config = dict(
    n_layer=15,
    d_model=96,
    n_head=3,
    n_kv_head=3,
    head_dim=32,
    d_mlp=384,
    vocab_size=512,
    activation='squared_relu',
    norm='rmsnorm',
    norm_place='pre',
    norm_eps=1e-06,
    positions='rope',
    rope_base=2790.0,
    rope_fraction=0.5,
    qk_norm=True,
    attn_scale=0.177,
    bias='none',
    tie_embeddings='early',
    parallel_block=False,
    extras=['some layers without positions', 'local attention windows', 'gated attention', 'exclusive self-attention', 'normalized values', 'capped logits'],
    init='uniform',
    init_std_qkv=0.043,
    init_std_o=0.0,
    init_std_up=0.043,
    init_std_down=0.0,
    optimizer='muon_variant',
    lr=0.00297,
    lr_mult_o=1.39,
    beta1=0.95,
    lr_head=0.00904,
    warmup_steps=0,
    schedule='wsd',
    decay_fraction=0.836,
    decay_shape='pow',
    final_lr_fraction=0.1,
    batch_tokens=[8192, 16384, 24576],
    seq_len=512,
    doc_mask=True,
    train_tokens=118900000,
    steps=8158,
    dataset='wikipedia_en',
)
Each number is 500 + 40 x the weight over the matrix's rms, rounded and kept within 0 to 999. Layers, rows and columns count from 0. Numbers have three digits each.

# layer 4 attention key, 96x96, rms 0.221, rows 34-95, columns 0-95
495508572460502501469507584498574396439484487426535489478514533563528527552527466528523537559492529487466487456498470467528489481456509499512448439481569490488536513504457456533516445508478462484496479450497526493507505458499468479512479438538520490470472510501517522467467508452515510465
547512552528520489446516509461445528537498418482490498437464517525508513508509528496518468458515527514528470529513468520466501504452523474460488453474504502491513496458545512547564514459475438503536485534556499450485477504488490497477481436507426460492420469492534479455494454499450516489
498469481532491482475537562518536449511489470559526441571462370491510556526506474497504471562492512438454469472517529471480510456521454520470555482486533466535461443504553498527480450509509571454381491459563524542525424545415496477474477483458536474496511520472492566446509509447499519552
523542511423362469596506488466505545442505483548449470507519414470532523437484520411510485520471481509536470461462507570476547546444640502505489499457443517550611520523494488491416500467440600460500543478516574541559436531530490390474465458516448514525505596552493522412526524535499526562
482557475483469512471474454566458456543541455502529550574476558502532538544490412422533533512487510551492467477491525491548469447569515453461466563504499456473480500571548480500505534526510504451505471490575543550410518467567472536543490495406546510528440453483467515517524402426485476545
531469482628550560500570505473472467537547557468469502479567525545533547481561550565512556522438470472447516515496595588484483549566571490437562424488468511506437505422503495597527460483521483483509501505594413493544464502474432435465537504529565548452516499553445567533572425554496471515
466532437573567537499456505473432498459502573463530498483518460499493495494528506533483468508576467560420519488549469498482536505494449471472483501518478511518483540504503541479507508517573527511485488518501455500501467477498502501494501512451407517571497461534508465493511515514490478483
545469470541518500490505444472421528562508454569491485530489489494488491531505512488485490531484496513518504489487506499468470524507505527499520477529486568512437513526499532546516495554516449508434542567519409478468573517485466564545506444503459464510517541504485505557496508502495460546
464473526436473493488539491526535521537504499533452503509504512515510577518479474483444470548551497505504506470468499525549481503537553479511531487482469500518525510491503500484477523533488508497497518486464549514405517455549426530479485502505469447480504464485478509520521486454487486513
559564426709513442467487399477374574485464403584460501507475484492521466541448540491467520434525539588564542493547474598527535559488536406515440540476427442540496545566557492512462502519548571471517488501500520437528463455464450517370476542484543564456457542545529419467538544495476527534
459473453507542478495462552532507508530476414497497424443556464554537560559499545492432515476491459448506544477504524533532577432485445521513472483494417535515463490464485498545467442583510447586560499477481500514413475529480472468377523534470502526546513575490516496490571560471502570562
505528491444516468450531523459544467479496448495531485493427506589514490492499619569478548450516517436506530424553487486476537559573501472551485545456481543554527479445464485526437468483529450553421518474529520566478482557503538544559512537477515511491473590580545453524464470528506445535
491446505497569507521523519548511544472464404525452498475527502502418495517543484405454483508462536596514514425431551517497490422575523511521524506490550445501476474522487384513487502531529477509460480532513483512451432491520440478545469522534506525545497528515474533502525480493471546482
498552495494460573546476546489508453511499540509509416515486480461469472528491497479505539531533437427518542491447506500491440576421500513526509529487514525487554410409433591488539547506527445528530488523460525506444570482510517636474507491483449474545516454593560567494538537464480473559
478438599487424451531500432537506427621500523503503458562471497543518465539479521504580488499482457469402413471446522468513520510510468541452534500493564514569526469475503470524546509495553502578477457471521454473491504514458553464443515440484504505551532526482519512501487430485558529487
483562490488476522484493525478461573510512498478530499479544468593417469563488554540524508481462518541503440536533472577444588547452545510480484446470442536442479499558514524523496507595469499448452505507435550426482515495467475450583436491443441530576481493505522518516530534456509511524
455520381578503512517534483545547523491462536459480481520488565599496496560522452477538482513453479582542529584553500431463563514484481427512429509474487453527518474416507511488489462494502502447529460561445539463531553524503501524511524528510483456512554483445438460457522513575501560478
469482439622508508561550534461581474514537516452419521569492500448541532438479464502525472503498554489525468482519556460460481452543455461453479544533550520498539526528446501525535542512548592470438461427490518470434527411432471560498471452505518386539456486503498459509514533421491507434
493538495412521487498537491485480438505524569542452537522479514512500494543517469465533541500493477504479505431456517480448529454523493516536460555468455491517603474423552544525529457525539538461563516451562426474561514479459559506560473528519445527446539461506502490461476517509519525480
558541494478417494495533530469413515395529484496434498471491512473552483601502496475554537443398502488541487548509466600515491493498535567496472514471505548525491483507516488455506504577528513538472488469462474453437418507555445504478540482507445472488512542536600430428539511488466549449
509584524448538482477514449545515551569488481452523554531569543422524538461459477498465552496517440509579552437514458432536462471468498494503445502423463441490470497525529491526503494440486438477563435586483434513498543438523487528410509480430488502443490462493484474500480533538482521551
498513479479520483490522509471539517616488500466512434468502495550444530522459498480532526543526499470449473575479494506512409539497566491445513504529491553533541502497479507519468458539447490527509491452410556500480518522523495486465528447490497478537470514435554464512530582455552443588
440501525520544460517542502462527575481479540533507550479520532538468515501509566529474482500515507488440562487420536521461477522549470504483476512538491546546528509475515447523472492500614549497509469447451504609476530515581442466488519520544487562554475486523506448478539487473457514478
542552464503534483465568494466521495482456499422432447522554538550457469487550498482524536458526514478520501521554498493537469495551559496571455458584476517457484516529487531442542501474512439489542464471479516459524497520483469500462521506548472513423499568480472489500471467529524504485
464435504509488564532560510547491460559482474477491540478514485578499503495494451542494495492536536411444466466485552420523470491508534466512426366490524431445414525463484572498532551543496476453477454519451489538480511502464550460544504493495558501527572522453420440567462377501493455524
468464501433483575479537504516486595426472542435506571444534448537523467502480558537472558472490525485504541590526578497547480520533503559524464527552477464383547437529526504429502515530491495587481521485516481460440487476429508536509492582450507503489551488537478473555602445513419517533
446578478479567616502576562533521452474489499518565512562522551457575487555462498568501449447486555478469452479533508564446540571488506563451486536507524518537429387492408500423568630551531468512492576514476513538450531530483516625541465461491548478479505519490524502488467465491496479508
498516480542538512545548482533575566471432529472498489508584540517566502562458475419503443353572510475553480576569522457558438495544479532470496556468487519479542459501449429502499506491464499457483463506512520547410510533509493516343483557471460498465510450451429456479461472486487520489
479485522485534476508473553506466534552529494533553520533525494560512513486498439525417474483506564551558490482499536568525483522487511548499577515515474493430483519482451514483460511531494538509459590517414514531438541494502544438426476439417518537468501428443470464460573467515514517489
514494478485541527536535490550528503561559427502461522531532497493539516481496493483481506551451487483488535438460526564509525544480455503434524442506498547543413495466482444497543535486556515473463512522541461446465526439507453483525582457521513547493431462542511493479534508434530577520
534483452543476449459478416530455562533527495588521435492479496428530467485454539497444469498426463487534462495525463467513557510494542503473457546449506555483509451481525506531452538573494477495489517499446462531453491475435510520498472484558488524468485517510501496509475507436501551487
535517517402523561576469532491520470499530515469554512522507469566519504499533505474510474501532470544480500498456502505515522502520528563562510484501509520497484460468494446457497512533464548473485559456469525458553495525427503480466473519488449491576550456471513547542518484524499492509
478440506377459426511437564489530472546541468458496522494529498530517485403538532516549487461515462494427543485496473521473578489500503567493547444518497486419471502485515480462484488446483458548484490431506531504450492485491522471534515528504409526507472474467471518531506507491517481466
400436524355525568565472556462587448549557554407561445460518499525501511442523411475553461489507388474463468450520488475466531495546444567502465448509550514460530480461460515482539500497475494503529544444454495463482529511503517466512484469524484479549436463433511454525554509540523407415
506595495524519549520498595522457536525533504577453542578560533517474489506459486505563492520505502453431528522549446501502581503471494542480538564442460528475463548447490519506514503537485464466468468499468527548594446486487481506490482547522518504552545425472494479468474510475493489568
556406534522477435539574497473477485506519501467490468489577514433617483506530511530469429487507481579486480513441469470546597509556424451500453496535574518501481476511419439477469478488456455453471468525521534488539487440437529460460486575505506444490531510577538490506527413493526499473
502403488456513527437569517503500476511542502514493543500477517499440465514442541532590526580571518519526418474566508489420463518475468526513513458521538518545479467484562485498479486488430485520546526547512506474446404509454529466532521479571486453491568532509521522525508534552463469458
485527510515538566563551515534484507513410496519501563497498446537513453399483405458495491483483541486538553482541547480469544475475502425525427531450407486477597575540566497572498542483474528495500447504497529478446493543488392527473471513429518484494538530437555507578511579493552507464
454465508483546541516447550472523507534464480406532489542559529553531546414463531504562469541507438461431572465483465522483503493525469529523529439551487464501493525430483476505488573479547457524520458474443508489506479508513523517494461529485411452560479504455478469525495506499488477502
467501464415515498528463550405537485524544600446555467479476532535553537436503483483549506518549448429486485492481497475481495489540475498437466467568513498442495562482488567469529483467506451544510508477471512502564510504470552476526513450494462455582517521431526479554498462519486518443
599474497517467498480515470507514491561480473512472465490552577477469465573448542528462417446463520471536478600444452492463472531519554568474521572477463511547503505454551493495558493522515561471516509495461491490547516527523502501418421519510514530484472464461478582494542488466523547457
524530569528517475505449472529434546481530438523445476469524437498489496487513457456493494503542519548502517483508483526461558539480482490468484477523496505523479496515506526535489456483545524520480534510459526511486491489501500455465448522496481457485536499490476514507454528496481517503
505514495461518570484531558509491495398451483499499520454542575513624454505489495501503512438522458447545470535536437554444455427460574462507522501437487534550476520589422494581516512502510489489530509484516478476490534541474514487550509516514488501539455515472498503485532457491552534478
470509564443570510545518459539454462489552507584562516542505523471545584486578541442418528506440479478545512491481454566524505505477542520489441451524475440494472454403495526507540525562426529469488479441492546549428522468460385443498535503527517547484494540500498468434540464542532524434
419478489494511460525464502494512498552482448508546475490414490537572467506496479628540437484454500516482478499522557475486521530505481460458463434465558537508534494480522503469512471581556510504466476561594536535545519492486526500557457526499488530503480517436461402492516420523514524486
556453470423490546435518560504476572470544570513463458399472512480490532462437432494475510530480518517523492516475526488507520522509445449499491508511505484470490461515450564507522593461481572487529498494498496502481554445535466496534522538498521501536573504603546438528473459497526486506
570529478544471449508457540534464423508499479485523472484459512486477476488485536430546518515512509542465476521469491470476497474474506569584488425526565468523562455551512470504469555541490500467533540503482496442559543520538453402489507458519465459575507486540505491495571524531500472562
496518510527459569527464543524458567559546523479511435482488444489578444568536467508505423494510500552464505464482521506548496537392537507491478456536523493519554458471480505473452499437533472498533439480554518464462541467478524514547530466496508482541496516429525442479513495538418524478
472491526449552561538483405501492534516560455501492505575495526457491530443460464494517551504595530467466505519501454475508455524499470480497568477603437472451560471524498532482526536530475452498538487500518561512410484498473497642408478520460518488442511496432546547501499430499506484457
493446487626514510462458466486615597494531510474533515558506547524487548450490502442553522521503504449559498502509488412532491561528532533552504479520538422476530492434495535588479469566506488514417494547438505621475522481532450437505536528413522554527529509532524424477514459479500520473
483480504530479526500437504528462451431504552480524533478489515483536564502492563544492510453491534485558480454470464499518484469518495552525433495476510468587432541514497514511513432513486481593541655509529437459566483519508484471491482473488466508521541546555432426465555476485429558458
492556555526548569580475496522501460456515558472518514513534519484497471462446496551496495404521515542485552552510472512508511538491479523548510469494490512506443433550452555510503471464453475503442476487482509510508481459498519490513493475484479575511500514529484521525441535477494460454
478429541510533488473496448492492502520458449496548487484495514520542561526461544482515551475514560520497501525516496523520517489486457421518476475500467478509524505450484492528445532465450479472539375490474561518510491522484446569472453456473537437530494465506511565518540495531496536498
451398466615434432480431410498573477494511555489440519453580510488543508575462560511518564511497392535516487449582545526519429468537537534486429506524514456592498579563565522525543494468448479544542552523557410511571469479463531486493496441471506454529480383451468462566522562438500498561
524532541450548445474530515424469448520430458498525526486527519529436472556508524436492459525535475519518512450483473553485530494493557506564487500500448432554551479447453458436531515461496472459475471513599446517434512467456590504489501427566528526461541485512488489490508409505576526490
509416528545457487428494464546518531499439478576533477458488477589483509458496519495520526516500612520415548491523470511466520506555410511417508447458509540541505486493484485495563481512448528522478442510546494468464516515447507448487468503465510469480484492474423507478461501523552460515
519508462497511631560465454576530498517488463503561461562596486442502546430444486458576444512535439475481469473495502484437445492482498523467479529476487450550490462502418547597521539565476486511436522483464567478516491466474430550489509447477518459573441495553470478480529492432456552451
492424473426472434556478515565480519538495423533502520484479484517503434580493561491512602489529517543567535514519470572579533486430517563373565472532400487512521522508487546524438565522484504497583441500495558516473522555561544536493520490462496509495514458482533437520487545431546519488
538481461442513470443492487514446478498494497477407497509483501442569492494522567404487439462503482585526553464502508541492497495503469448490459521483514429504488509560576430509567523479521416527477558508594527536528509499425499476449475578585405466524511528522540476495472514538504444538
483447506531472551521466523483529477515472609512570547514478452478530538507491526504510517467452523450496487484479480475474479489487540559476500454496585452479518449495515513495511507517500512536578547477473451497451566515553460512470549529489512497471503535532466519499577454513501507506
514528523440529421471509476439512459525444436520546486490537448484525436566509512451516496582494473513498448498538585520507501492501527491509484511370533533465445490546504469574446454465484534385458483458457463458537524469481492523534535490514488494538517500451488546567530489555547489493
504471479449505360517533450485527507479509481538500491522447509447548497574522522495446510470440485461472500454537431484530558476500499460517511444528514523497528485441520540468399434475487445456572472424517475496521490533530524465493446573495527459472452474436453498471605518445549507504